Part of a small language model's weights: 4 heads of 64 (2 for keys and values).
Each number is 500 + 40 x the weight over its row's rms, rounded and kept within 0 to 999. Layers, rows and columns count from 0. Numbers have three digits each. The size before them is the row's rms in percent of the matrix's.

# layer 3 MLP down, 320x1728, rms 0.15, rows 73-145, columns 576-767
101:540542522487495536538567493526452475491490529574452540412556460432500475418471475517480524544434516498509442572540489471471522485515537556535507498528547438491461443535509560466427566545490489499500473507536495470492515533490449504549502550544570521457498475446493547461538575493466486480538515529522457503493456495467483547514469482412523432513482470550522538452457503470564515529542538488428517519481488511428516446454489505470473495496519465572404455474514497602590531526483540486504415503469417474597490498469512498490441498564485483487535447496451441511569503505548478505
099:573469483482534539518489457453551484487503485483434529484464562543487584417475479472531475468502540478494497465461463521512471447503523556503419563514519546482551482521535545503471434528519556533397460489513537520564547418472494519453505525499483470486454506439488465466497461539522530499491496516447561494477506462496510419474583481474472542519439518432500473438535430498459489486503494492507455507466485464464531504564521467500547473492546454529463512527489566509543524457499499496489583524507518512507578582553561494471453562449421506566493470519506469444514495477504531487
097:481517515528561463512487512554455564527481484549507457542495534416636452551499556545510497528506475526473489477497498462526414545447540582469464403536465588494496557584495533531522588457437492532563537461472485548522493556515441499508512459473484493485418487537472498501509528530508470597568514518512602507458431547545421522489520549535543435490482495485413499449524494500513498544464526529458512482549492549516532470586579517484508532465553546472481546514516493534483507514572568509556531547561574543538506539491528452521618504526429486496525541512553523538451454586458479518
148:491514506501550412423550539509484542499541506531487518491489529453493419502502517396509499516395513564444473448476414588531494515488495489502521528482522488477482464491534485463506507589508453485547457541521534476528513548510447509531540498468466476481516457464415571442523484506412502510518498520504568563493561515449467551472488474535464446533500490528511471584503484501484557483491511514502497515448487485496497445464477505508491497504616498451515494478463557553516502461567523489552545433473518444514515511451481468515545436404520511461493558438490584495492531483531522611
099:506511564506554519462523552533521512518482536515481520434510577527553504477529505506486530488436471497464481479463492535442492560505522511499499462559445451553520578517460614492478511468597421500450531432507528413510485490545485478521479443524576531475455512556479418491517478485581503413574544472535466508500507507478503513505505430505491515525481491452480475551507439466503506457533500564554516423480505527531421465504486472438509561467511516531561554416587552497479437493487538461491511498443507530541492407570454513499539460518485562514505483541480494553531494455445529509
103:475473567514488502499514495535481492487555450532491513554456480459522514508551544598468530539531497473506523413531484461562537486513472528552473485489473533524497528459584510476490472486440538553455415481533481469550420477486528555541575460458476465491425509520520516519492509530494507530465465472436591479577534515532486440437485578474534437475566466456520486518562482412469494488552469489486572511483551500470537514453543506508430464480477519473521514552502519468497501512555428566451547516503530481468469502439468474536484514485482592454554412466495500541520556508461534471
098:523522581508426557532451470511554503496444527491553549558501539492474510458447480545504589466516450515503481548462472440522501487412565525466552482474470478500537505555454558517477471456542516495474466425482467524504494473498521455502521543464560517481586547510565492514462524502559485512502557516503423474452473523440491537554487524455451441496505495496481500472564467590484511465526562527491488497455482529438505552485450563503480437496480479432491550469581452557507536536525458487464567477542438489479483498488502475537529436496429556512559494505506491548461508450417403467
100:558499526459487453528527516458539473496495452482418470482550490514531511488541461492441597538438504499470549545467466536460493477560481541517551506443478532461494502465458491514473512409471495553513539461471503543535506491430434487512406405455513441479507550464483626437514537564508532532451441411549566520521551440511449535517509490559456440540467506476508474470491516472380418582523527498509480482501505461497551484558482429491522492474485509480502456488538518598510523517506453454513551470486467473479488499479509459518492464466498508511487514547414444554444536532511465487
102:437534438464489455466439578512539505480493507518518461464449571429555508480500516532496535516496498432515500491448492452483546515532479478608493415595458478493543426412499434384458509409480492541520529435519490526479539503538377460496551450476477397537501472441557442506507484477490574481476458532486472478482555530509613534437511587541406464481460418433550541526568470528529464510542569459539499474529517536493513484475397477499462526519515465494468542405499517479498515579436490545541541508522485534447458468495474454544484485468458515536448502497478494478538437541598518486
100:568483445498487526496499515453479485476532500433506482477516506486473529533491519530491590512474467520500486474562504547492503463423480550436512536496465476524463524494497520448499496610537437529537476480415541555553516540458486507475553442591509473539470518559526503455526521547533530465452490514450499512538465488473448528523533475492572471507464474462530526470538534512525479511529477489455487469493488514514449507479492519492480469468593532488591494534451543575447491587492511575495565456562518515582533540533416501495461477503527528514535482482462526500574476491518476462
101:540558446538483452529496459510537460529477447476396539446518423485520551466497554527502528520491487452458510515558490468507520495533452510464458512497558489518510486462506475503477500474494574463455487539540458492454428420536503533489462518510542450546472463502489460444492563476478516481470538451475511550398496435506491441563468533550554520485532486523507465503511537542496464506558507477534545492528498539487526544485513591432485480464519570526503519563454480480529440531501499473473492511567494498429475489510541448459517537449479485484600562615470555518498417512550475511
104:565508526468497469538466417475501547548470497483450544548487421535485528499573420545495534528476546468518422451543557554459417475444448561541448519478597472459577469463545524512417454575546486492524512469490557453497470449501531452517551460521448563489482512529526524516524416469506512583525422470455547443554485505522450493551423530513510508522477473521495481509557563527533505515496526524536498489550494509517535466479486476433567559527523535573462478447496539515464565542508548462584559494524478528522463466484554509552520506535505512502441478472535500463512511485440572468
101:454543492419483469526476415460478499595478561477529485541450528537489510536466458501535483485586431454518527517533474524539529452519470459483499545576462488447468515480435557554489472489628476481490430519460477473499554510497558502524513545408545402509551523532521461524539531462503521498543526505519444430487524501440462422458476445477518540538524505549483466509523492506475489449501426494498476482474469488526456492530503561458470584504491559488500524521541469515442441508521507521493480495490532561459440531425520503517501537508536478560483396491538457520476471484526512464
102:508464513522477461564492482471512522523492522483473511534590526488454534445478503520447570497479478513489464428434562528481573432494459483503502507506428527490447522482530489487553536541514496471515513505533446492520483484529504546540509538473515514506463478537439432516553418497514507451481522412514407451452514490501470493493512616553499447493476494569468508530486483472498498520436453468516453502463513479510475450557507503505443433503472458511569445584417465442499406440425479481494467539387460486494564531539539531515494495501516528500533439522539548476512478492482579501
098:484544511478454499470495471482496541550534433440451435445414511484468476506498510471561478486472456506519507497529466502536472472472498568453562452540478543473509493506484453551491484499545494519535481523537581481472482557484487424463482575496474466463497414457578601528478487462456477475513414480482450460511533533523458510504496426481438513475484428523518498549438505500491444506568447493533523509474463536457463506426516500468563507495394489456488490497523446476550461500544588488578444499479435554501497480468526495459497528433530478526535470557474487470510508493597540500
105:532539503507451571525520504539482539516553593506512500454441547456576487513607523492545458545459517520501526540474504483533432479527429540503493520472405521478442502550514478477539504535556490530513570468537534520523473546560535442455476527468555579533427538464502513533553419450504473534428445517548519459453526543459503468510500533470479569525482537549527526493438458438475458485538559490565541438522479467523485539436496475462476584514454477449485459551480492547455469509513507548495533475528594559478450521489487458484480409492468541543528537516550507474460474497532487430
099:477474516469499534525464420377497527547488484518561494534458457508479503546483515492578566514584441393571499505534530430484512454465508538475516502512517476473548529489538475504518514521495515575432484453472517503433524526413530553562489452513466488444540515541513491451533517480551572547540544484476490501505448521542523458512487506460533573551488491440491434567510498446425588537511581473476556500505454469504489532562485512512515385504480514448467498485486490500433472469489509502471543581464485492545580431522530519500516474461512473454575447497539513520567478555434525484
101:475552511508450498508469511558466537525447401449414496524504517510472522515558498538528530489412521527449509520543462465521493472504555495508549500563472419564506480521580510542406560458565508479514528467521461482475465529431428489499497441504476507522541485507461512553600499511436536449551507450545514500508491513532512549468494545525518550513552470551473494511489504459471513538497468573483555476533453573500471497529530455524517541505482514543494510515516462444465423433431483448488543506458533425440578429484510503498517514482420465474518569544503478418525508460534555530
100:569498569464516483519494522452459443521482522514580445508504530467512505480446593481452435546509493507466484525528499551404603438472485423488520437513476487470534446489501414573547445492506495550527459579491431476551518534483457551482493530512481539562499490518470506527515505524475478492509538478511509524460508490425478579476531512557502454477543524538468464472470537547508551542521493498450480525435493527532516484556470504476471580540488504545475424506418502484545434427515578486576497482468517502476522486459505526507487467522551486478462545475509407538578480509563543493
104:478445519539518517462584492547582489482438582492493504527436457480525456544497532466453495528486516474444597539573571433529511469484553468529407433498526471488450519544501538504492560469530384479468495507478518529518493475619486487530461488549465452466524539554501524484561467537549497509464451467491510482509485513476440504469515516521477473545422549512501453478543437493523567480506509445489491463555563533570504541515493466466451492547517534546479500478487502452465532504516487470568441604484479492531421463527487536496509490534482479461434415544605506520480526475439506544
099:554484518451554517443558545464461499522547494436493503570497571511430517417450462499510488440540491584560467573474489528507536485506505523481471569450481501561406477480545497497514550464503538543558536520444472473469568478542438479504491526501477517528530511493483565495515467510446599485575532513492540555390435486414541525455447440539535434469549480559489378455543479522421487478495486498528529526497468590534460476572479560476476495536515521483466529446535484478485526545511534432488527464481458485475455457520481481434537506520455498476482506539413464538512427512517558524
104:457518444593482467480509503525502463525490567448460503504535531504524490547513506504547492519462460528570455444512547520472519429523503460494451530544506471427538509505492532473525540430481565520492542496505411524536478496461480462448448449512524570479365482510477599480494491511492521480556526530399512500514524477414450491522550462531493476452501427551483529443494477496452512534505544479506460465463532486487498553528484532522526487442538521526483499507450474458520423569427540502492495538526483509532528484484551486491433509527491499491474448550436447503543523535589529465
104:514455495465540516520473520388497446624529487512568497497563498460452525467419447509402504478541421444576452452507426499477439502547450452517493491549484492508559540531535485509415469481489531513406527541493520447550468500436548486496529559572477534518551476497509526512586505531539475544495533513439462500460558431520477449490521479490547463520499444526503497508507479492558484532499449499539432502570498448459542523538497471507483557512496571454479484498518496537493456514520566473434530558495513501493517460488503504504512498520540458504515524486519529539482446524489429523
100:498560506497455510498543507525496390423442459503515529536541551512487498420500508586501480486431481533444452481454524451528470512532490473591418500600530518467479533488464447521580476386493461542525541498519415547497516463547515431523518532440497465467578488538485506537538569479523539473500545523460543507504472463457414549480535523529535553481487470478430543513529486532479512495548498463482508451513520509473508492486467480520490479459486513519488477541516528546542497414459520411569413529487488540547469507496420503519541499554546527463494481547471472492477508431437439518
098:489486494460485473563507557526627539489425468490466419462518474488569548455438518484458514547443479446522493501520469519478454470497474564480482556469505454444471514469446500600530515452426557456475509536463504494476504480495500527535518523500456496509430487521532460517459479516525533497479497488554497509489470558517454483517477492431480488561498439500521476533444487439388455569559439504477442517517512495463517493491472539504503440537515557541562575512489505506494525516475432484489573513489515492455456485541565518478478493457534500419443497478501473527496473506471514517
099:426524525453572520474481526507527421443562520498503474460549510484581465542501511452488561540532522504559551561540456481453504450423471511502496489522458526517495449437495561525436579500473559495479475494513514509456542505470519556514492420533458475461458468449475539529512566458534483516488508465505452489472568535470533628490476439500490495495491436476463507437434529493480540419450489523560576534454493462441535501529543489531506536408449553461492489558462463460524542436466450589493484523518525464486487486473454442449479487481463447583436472544487504480491530526502478468
102:553477506504527484465493504543488527556493443575517524501547515469406567510475556567423485503504500557583521449499442540447460445553547463469516469402560471522484457551433486431502393442458501519518468517447422495513518561458547434521544506476454498535486555456484521466491548509473505493449504516510520497515528477448469461536515538507536481556516515560420519463531444554493453551472554458496568487526509493434436509477429517534524509470522506440496501550471580523491477518413542503516521457515487472532463461444587434619509508545480479482462469507459469514509473479563507541
096:588446504520543519470531505471501497480448456495534517511513438535435485517534530538548512563479562490492569506592522508433529475462468508523464459528465476523494522474563472553464492492489494502506453426481512578465489503471502519510517490529511518441514547494422470522506526493519488511483484510500517496509562458487487536464498514538506581495510497496471518543513428477525517489462506521524489447494447486478484516451580488528483548430494443501509505453503452539555480501511494578498539480509541520471476531417526559569447504510512540522493523522495496524524475536515469508
100:475505535503507490544512496550508525500520503520524486486566499472534503483523593501473584516532482438490506485485548507482484482464491549567476486527496466560451447500465431486555501468506512508500474488480443437560505459487533490465465461531515434486527448459477474466530433589480520533512499527522455534549491509485514471526464531520517534503509468426440482544483485483499482459473441524482514478500519523450504486444545490507519515516516517466510487493526549505572535526556498500487494397431460555463490580510499533475483484495523503520494528450492519459540534496515456506
096:496495527542519431500472485518537509523485541525489465526601477439436487480555581469454473469476532503497572504487491430493588417443501500500426437491451525437530482531535441506541471463519475483501485560473553490466467503603496484567502490461494470453518504483524505478469488497576537446518532444537460530431543486543502477531516529497487493446551484571458492465614488463550519486518529493466560448482579496503529409481515514458479470509608464447511555506563516526529460401502539477513504471488480492456517505524421560515495515488440520476478509541505462446529434542496495505
098:465498498606533515473536535465471419500504480457505512520577454536466521427568492490510479528526487541462493471490511446480526517506475446484387498574535533470471559475556485491526561571536462500430498457495492421432465553449467479538530457558492495467517540508514498487561488500521433477494538487388590492489524422487548470489549428521512455501491501467426471515480433576550490445510553555467493470611532458411459540491453466588539536493543514534520488500515526551534482521479494462499594496503466531477527535482472520472439563522540482485553491489452557538494480471486570565
100:536507452480415511526463524550495461561559515569457479496518579533477452497535566397472483505512482627525552437437488471529535440528407537484493466510501501416500477513524475555511449483494491537520569482557519497472500538495557506444440429490541473503469480489514555498487508545607571501515478490476547471441544476475513496407455527486466476507498478528507578454509528544481444484580556445547504515493533510476477521517469534441506510519489576464553552482502489526437426450540523508505503561542412533499478545531482543546442573517548510494391475544565534404506491533434548499
103:521533478479471510505546539553463462496496444519511551531516544488504498501464509510542507465531470502506465508472564481551451514443512511529565525423437509532516493510487563492542552516476484467535565457486501438509453504498448547471508542574548441474441491466468521544464524520539547453550497461527477516552544529604492457545512476549509519502458515483534466506494515531497498633559481520454489501426490492493438426506530469505489505484491530494460466564537481558532451400540426539494549503524440516507520469487463528503516452505467566459510535533557583514573483480452529495
105:490470528457479527636465496506479444452503488461469535551537468556547521513524561559454479508506481560571543509461559511473494519530428505458469540470534483415493527585539489545459493510476461469425552534516534434440467519500582483508501571561509515477501513563418480451545508533513534478476498493490447474461528523489521501503482566533494418471594498516495491427531499490453452528484650482487539560451495472527509504491547446498510529489533429465513486480492518473476545455536540485432482479486458413495472483486553534544544537529510374554509497497513529469445565448511513522
099:526474462449503455428496481558527503414474550485482555546491496463480476532544461443544550463475540478449446501469488517505476588485509494459549490491478441527451471508512508505485541545510525480549442560537410547575546545518516494529547489536589557556542514503465479461477524560543492518429467497512522581486570469452489568511550543505438493527500530495509534540460374493417430540469440439521509484544516439510518504500407478543530501500529472444559597492536491437522519473467475449492462510526425444577464505440428496473507533544513460465518492487473563463568506516563544485
096:487479452503526595477538583541491482504530622472522563535514543530447493441473493470540453461565466531455469538437495486548544476561522475473581477466466612496444567525480489508493450547507465479443536559489533448537478490482543551497482483484489518477490456502487477495454478552514511506548542518474461501500419418510528480508458500576542464537534566473494440542530520420525478537480553505531543496446510490492520521459553514471595510463542455459495470493471460545512430419518482520495461539501555562547473474540501412538480464487577508582552465492482502442522581493524517508
102:547511527471506555540448472492501490480524575469458469578433465511440518428574495492469508486496551529510486518539505528511571451589483542467484484519488488520493520460447549484540515499459545482460505492516539552485525517477529456495459464488544485500481494579501555482506471559503497530457521495528490470457504484528522500537485540594479447490526503461581494478574511473539552486506467530517476474574492479564530521510410479468487537457591473497529527438497478498492415520540489561510473555445531468484593466503520465588436502575468529457501471475551469486491474451503522400
102:464535499476545508475503518466552504517496554465412482492501486499517495506527513490494480539524465494468488455474549553511481497383522510480496482450505436536489477507540453556447465488447515491539501522544505481452467475476407554496472503424504499516486497455533603496454497540551481481569479551475498532486492496402556524451458490423537408469480469556485551519500480537537519484603527502446497551501465460442485484522512528511542482464486494473562509553515549556568455522547460568504502489405491494514482468502485525391568499515543433490521548451526489536572485435558517557
102:497502518553552544455558499464521466519506514504440456517520554490535466541420495484523500476484503473464469459501536512548502477497467495514513549445464487530430432469472504482528465501491460546515467442487473563518450500457460445535506475354443534531460529560431512504572451470573505464502532511536509530398554522495473471460486488501499457567459481492522541493486457531449529534516471451462481515471439472567488469488471536507507508596594521463394517514494543478532523527486431499369504470516485487500426478466510497515442461477519442536509536479563507444516582516520530461
099:513504484554482512511419419537587500479470538523528491442455477507481545409491531559558556550462548576540484497461475468487487424478448447551529452555522499514534455514471477541569526505470457433446506368481501488497484486534512539532459559455517504488477456491499558515512508496461509543511568519559463439479474405464449509501560521470479486501499509549577465523495470531496490522510513523426470479502518529475605517545535457516496559522443559507540501538579528476507502532486537526490494410459492516552536521497472490536494525487491537469513485448507541489520443482465507589
099:477438499549483446536487517450501506536481467436532477495528486491480511551435517514533546542449511561484463475433475427454501500507542518473504504505514536458556541506404540532518522500525512447491518495555522486528521476541491543452495438527513572426472475526539494516511549472511511410495574481513516480516437511476465509479488529540445396494501495426444446500493503567405524496516547482526379469522487472521497472547543542487550504498522524454409500510557501407537494506528448417456478556439566481492546457562532524505509541555415537450469567517430538571430405491443545526
098:480530495513509493471580503503461560521513466437436466496497461462457485393491472514488463514560539483491457530512511575582499531506519465528483504444453446546485509468484508442490396490520470449518492482443516543545533484510426455543499506486478458509536426475533570531524460534505517484549465454474546505519454444550454561602615463520546545521569445512462523464461529541452515423472513456471511393500465461503398407492592481433455504484508575531536530450503459510508515536499511553489543472540480539499513527478572488470510508567471623555551556531571493550596500522436409560
096:526514470577471502530483500583500555548557522539536547531422490544574522519485597532507387469494477553561486458556565537511545536451517431492552489541449493472497453448532503474508459554515452484529495519499514582482503419530537519521418562504480523479413444525504516535482550588503519455522519515500522520515517475482487456568527482468497519508528520491542416475469483441461465541561529461448535488552501489515498487518463466440473523462481508517563458525515504524538459556554429503475495503521527455505508555480556487530486516558448422571523414436500480434446506501516487435
100:490517449466516479510497502500536516488493531442556510473558526446441496524437539404512493521510480465454486523512569542552420570535518528554494457500537506515519531481447520464496497432517527544487474481443437485545535423501458486467456453404503553493478434494549554506587484483448538482500492477487486492482479423468447498410460526519525486458453472462533466460514428450441459591514487469500460556490531466481465440500462461451580449446438521539468468473489484511552493426556430568520503504510435471519515501460513532478464479533505483523473492550502571455551550468490514525
102:496582460527454503476509456513516504481512476474505412526474500515524480464539411442512489474447500535559475489492494536534487515609515434542491478525492477460474469493512524551505498434520527535485545555561527521497570471451487527481542532545515474550511468530441453530498490475534467545438514420477448507527485524532471481436470493474397558534534529498445515499497601531485542470441517477542567527543487524572501579475521539557573486459444438460503533468517508459518488454518580531576505453480380459508463488540551476561435473573598481548549462575471520480545502479503534550
099:591502437515450485496502512495459417580542572501559508511435523483541440478522465494509461539535509511462495482514533449516528480503507523512494520492466555515537523488489501523487429476530589484504521476433539474440556478485444483485417576547562456425484472517494432526476511513520535433513444483400399546487433529477514541584459545485538499519509505489477448490527553477462481458468505466555492488498486576488493536503396565472550485520453542482551560547567360558513565507479470480382507444521449521482522491488490499503465539517481617544454518466474535472509519494471454498
097:525534447481497465530494489531529507462507512514515511516506510469491501497410493550468457487525491495516476594475473463434458519479530456540439478501516577544539456515492476435545514503485428587512478534588496494493474465475527437577504474607521504498495447521493437501615498572414432407515516521523438470457529462520555493579509546498435479515530530538458552470553449534457536437485489455522612512516504525449552442595470529456523435546460521482491519461517519435441516496576534516531502482461494522581470512451504422574459512519534468518470514516438509488553429529505466522
103:482528522511512424485545475484520583514537487473472605504521507558525487427533480503510495522480528509467456496552457498539532508523469497498490511482491557420491474551499481450537478417490481463514456480513496556475526487508479467489501494517455506508525553421492564463546525503519494448499496470418502563572488527479491479523564503455557500527499481509436485513458509532471462480540480432457487505511560498498489472476519547438526460427473509429472453568509527518551580643572479488514590528457494347481525528540486561472549515530502536539501488438499540481522471478508517430
097:474572616483520483481470487532485486420478510447486509454459457440515489464481552517483469491459475449488515466545486529478479469499548445517475434533560408580516580525431398491547444497506544550484506460493498457513484519450502508500471545463544515477469588502532593473427488445520456490487541524581515509475566440512492480529552430460523502464562492544459435534451419477442587473469514485456482510482514491467483474510577541478526615438560485481475449536468489429581474589529422566534555513527487505485455526515539452507479447492537522569542471497482479463566491487477619512
099:530510419469560459457470492524478504598537479539492515530525540503540518508493542488477509481491553518546467476445426442582434474504476504482461537515523499472565477579528480457459415513508496412541557533529463477502398582437509406542479499570540498558457534510512535507490502534555566504527455483490524436494444565394580488461501517475459492494418508478518569489465529413517476538494523501517433498510526492552475543486450513498517492529549498558484460494451482576494515497500467516544466492521477457502505476487513548469507435517443558521435471478537520446455521514536499523
103:561549559465481575428503558524459513382541588515581569501497528482424481516555467509505531463542505529490504465457476464489519488466556426435461459468533471478442500485514470561473526451525482412493509437483466485445540516462509452536496546487491522517553496506489449507506473526456472471508483522487537495448501495554511514491509486489481459532520475589534540556528450436512484459502497507517453490509486520486568478456476434451524463487524494467485555562595568522497474514501548472508422452515472525455538514513546494579540503477502550434474502562502461460573525494539422444
097:483459540500534488557508419524498464530534455445521516516511550549519535472512508513469539453539508531482525481498483528523466478575476489591462515533477535559560459486522494473449520545458511547506537416510525533494444417513549587532463514424480515529420458493518470452477510488463508594558442492526541490533440487468456506582533545506468479479506448531488532518417439508552534487535524535520533455473530548489523505513503540504495525529504529463549505458506432550492568478450561531483500448533529455515514491524557492449476487496424490455489514399541489442551475414513445512
099:495533438476476564540447494463515543544491451509446483523542500544411528504479525536470447424545459443511426525527502547474532495411496547541503507471499530568523474495453495525501480534510535546506511526495514563513532450545474477496480565469494498458438511476429475487506546500497528442559527509520507523503541558475481505514528551499407572497447576445545453486453434546453578563520527461461518477473451415465424481482509430487516544418529492488453500471455450402543505538560459579544506438507464442488546415471493522477529538530564499505545490423442479510607565496533435536
101:515458511478447492561511538496449429537463525467524541533452498474434542485527572464490500515513512437500550471509497538520526488518474529555553582470534468475509504453522538517565525470474550497452555512564457526524609487482534426508507438481474488501508530549550415560512491457471427485458577513528515480484504481570541433567501544459567502514515520531502442500502543502484454545442538464484568504499526513499516459441522569553491518473505484499484519479490572551523584520423519544443492526536456566550435565467534437496513576453463507498472469576552454476579546438495533483
098:475474581517477494542457545561405390480448524493455499456455392450562490491532447486438539545481510536583519471522522407487480434529474512545427494512478506595548566536497462533581449523486451514511509498400521490548560472436494474486589452578508447481508492436539538502492496509510439540503573523500501443468490457519485510455515447507489558499508527530514485481452440457513521541492442499466575493520550482496541524556499440549528485455469524499505442517467476484554481567520505495570466569499571576503532496430464533520537546507543554486488462563508473475497597506469521485
096:457518513498441512503471419412457489433525448506501462465554514497578525470512493536487526536531483511515424482485444472571499531505511558578511475515550516556468531474500497546550511542531524481475511480514540477512506462481514520510470514530560507527504567421468568533507526484494409502529562550485513509471516503513558475450484544556542525553494598528484491518428464419504552487484524531483444467495509483494472542488466385480537509513454427526525527550499464512502486566512479528546549491517515479463482516523507496493507525570414497454574453514522529522484444416426530410
100:531597549535580469470549419475537485529454486510448471563504532479518499491481505468535443452540508479504448458546469533514501449455474440520465533478599465500460527565541469474453439503468525459528564474480489440541457474499477470507512547537498493480504510492555486498535520468491567556538564527428441519480457479467555434544546434475522518467486493563510445480491550514478448438416508531482548534532463533500553537448513463526487459463522534508466466623454583534478481514514445477470543581521435509450535580430472546428469548453499472529503510540542472518500463486511473521
101:506535412558500441523523452471500542457466507410457552481539567499503520465508466526533501529537534479550456518475550496472505516457463474453502533479529514443549446459413483552476479466541522494505412526490526494454529505510495514491494496465450451537437513499496513403496483523482384529488604494472449507526546523539526478463569458496475566468515433572514535467504454474442546462523507527557489460424463504438454506577509548469471592448496523489528559526510493483459474513531515487478477529546517461554488455528511499508429468554567486497386510501517507483543549511496520471
100:461523576535530476464537492520500500549583482485487506518456511477522514451515508504430494541488540500509484508487520493486527564543437586498533474538559557494528535517532494510514451496465452494568499480488483494558407460519512504558498520493457460503428546503454561551425486498516504430516419501517495470479544531556502440448467484461448533485480542512569448503421454557482496516441463448493487587535467489540600488456507494514522491494448456393427493499462506511437517490471542580552491505443528549459395505480461539492526618485596466491556568528518474484573577556517489529
096:474458579478472421465489535412555584523539551566482483532526566501568506426530531495517560474557600451510493493539604487467450561531555464487494498474524493517502486499472515536454457408445498489506532517398571557546550459538487550502524504458429469484452464499515577546432487577539512485513538528435529450518505493503476564509470463517400428509572517432466507533472407414520515564536458496458507617531509512512548489485580577540522533502447479528536491489502555448501510569519550524479550444544459533479502528504482576470497516546427479498476572521468523506441497532527453563
099:495572455564443485524474537489477458472578498504540530603504435491542559486554522539490567407486514468501541488476457580495530496501472498458517533466473495461561560539506539543480533539459508545521474452501429547469546454501479539458555497474479537466503518544435539435470448427474471514537433531560486538479491428457512507517519467439553503522554499496469497550406519462461468405490527477447502447515497559471527512493450505526546585556462504503488453561471477481528479472475460478435445485482459490533513469562501569449499503503489504519524469438497548453531448541535604570
096:493532469491453503587476478543441498544492518488531510525518459486514459493563531463452565578501502473441531457560608495486557478495445515462518444539441485501514514486477492424469403516521468504579515522482496510492473586504494452483546443493492511537488493479508448504467533445596570493400401528528423552515470550473458508524446510485548491503519498532515444452502513540475475530550445517449600457530501496492459491495464450483473504590493465490591519466476538483479518499498499423473438447472515561519478489467532524465400499537475448478464483518551477527525542437512561483
100:526460511519546506546485522485549596472530542513423531556559480431399481525432549498480579522551502431431554457502458509517509509534523478519458487484526504452496586533459509682408497480502472482492505509513438476552547551444436555505505483446512494478528486457488513497525468480585499411505529418494471516494519437501503544529488461420471448559498552544523497496471428520532503487540483508516480563522540496496529517537466484427511504468534473481545450488548487477474511488583499448583562562481544451439542478527426491581488572494548542497523541568590513518472479526496508510
097:469503472515497552558471430537441553405523568523529541453534499526584487567403466523460488478446453495493524435550503467511490499398472457418431464536503545487550528474515484491568607516457556531440516497485553475481496518530483585560552482509495563524515521491527476488488535508518587484508407454511483493517555457455439465485529486481499447451479550546443563477506467492559545506533581507478471482457442518545478501567516503526501423561531538456407452512503541511505506539499403488529471490510516507568574456550507520481519502540439456513451469535466483505494455482457479498
099:505500511400575428465478505501474498576486476521511518511525493411556497573449478479519512449438532474395509484459438489512505490437515509461541463516490461502439505510533448527542525547524477459475513568428484562569448496459445501467522489476448626530493522531481592492502517504521471560531526574549516482515527492495584524487529465498501507470473461470547466470485537563474425454455423576484444492513508505523529520511479571462506533441500534482493530508491496541514464464514496490514477519431519463450415517547518436464494501419531551479504498430541523495534491537552494466
099:496365459509495488488558499491441551396509476517521521555488529486498491502531564436515427465499466577474540588464555534498496588525501423470468545427457448509486553448526512502497461533502514495542488534477460415433486495463559460469443507516480561534517469496484484526471457443565464511473425472481452517524503546469562528504442524511479533455581481614495504504503491522493480410512432455568462517460482581412510423550462512518494515567481500511510526565507513530445497477486526447494479481420562510478460471489507515399481527437477430530478519498506498440488538509565492589
100:510502483569497495515452504513462472509560557522502503482551485584504558487559559526496509465541460524513522511471485430501496486533584512526460455403533469552446410492502458530479513499496542471502458489471491472491514524481567624497569538525530549463484504523507443506531556416562461476511475547480504408483432488539571524471525419442525540480530422559582521520545496479533508457527497492531458447448524484518511550556559437524473503507478495546457431492509479548450427510502534451445512438468445511524501536542592392549516470538525618461517558486516500547533506494509474575
100:555508547516505457396503534496570554515498474511488513525513551496521499497486468503473513395422467531476543503477507481439549510497484516514538547528538432477504494455498491501486543456500539458496478505491546469562530558508531504482502549480490442471536469545505530527478513496536467463422414444488478503520503454530473523455512468496453544524505485513384493480521532533490505547474527506495416551509489519475509468422509434416484457453447544512554570554513420497527487468474459480527532528495518500518510554493451492507530598507522447543473486461516545520499526549555540466
101:533507533503509483546454502500431549563484542530439507513506558508474527453426496532558526509475517474476541464459447417464513433537523453520532491519467401483480524479505508483508513526510498477530467478516474523509571526485432484503559523536529539529531490401530523505477473454490448519482441580426466458473456403513506493491449535466532535499408546553508486536522466430510509549472506470552529442577514522414509496428411503446502467470507485525499485559473457506519488519498445443437451500475438532524494528540419509593533546532561442469533534510469486378541450534481520535
101:520496474555494517490484449496484436467504521494472568489530493498548456608484464540469479557526548465608512476434522460489487483547492487546444525449491500566501518505437483480486499571538481525477541486476500523446551513493530528516507526517541573460507533492516508509471530464508446457410471467492494482495531489441500433505405548493455490533532509536441603518462503479450535522416474562507537443463581481502406524468428437517489446506527565443461508479530439506466479481543516530516511506493517473483467436493540545458508530520442526506376571446471497503499447556478495517
099:504442488507501507462522469497464535533536481522521515579489493526487513492541451526535471484499489468474488438486508485587473563545488494506438471521458434514454527494447439515477497456517442445571523535421451478505506495490481543507552482437558511467492524496520524569492582461508513555409468427420451507442520530510480451499534425510514463478469499523544450560479573464537471492558583443509431409518511494511545539494546567492534420449543530484394467521450507530475533467487479430510433512469620497520473498528465499447452498447571450460476513458538529489453513465481512477
098:479492536506468503477513494436510504512455479567404483513495452592419526593506529539435453504457542613543439520570477536549512557520536609542564410480479491544485470568506473509465366543541461499490497447497527550506480525492513551525507440516601538486503517519528450553500474541506495521543554439588429464472529535561555462494473575531465534513491525488483424407466483480503478549452508511479521569545443524476573514537447516516445530475542468471432462522466433516459526485485530481473447511511509511478505588478529546518501522446489511505484478545458531434491426541477536456
097:492574486506508472487464469465490461488436521544476493530501537445518528533491596518531477475563546548487532431579454484432465555509437582620511547486446482489448504486503474437536524600410510561466494523522488615487501485503418476466516486467495452512471482497446501487559487468529534485463527494471433536539520437534514583442571488444485393420524477582461454533455473519463443495507507514450487444577526461468499484537524405486479474608528487520518463489510473550473490552497457509502433510429530515443544445498484489500484521547485581468446542461500542489474495559525540463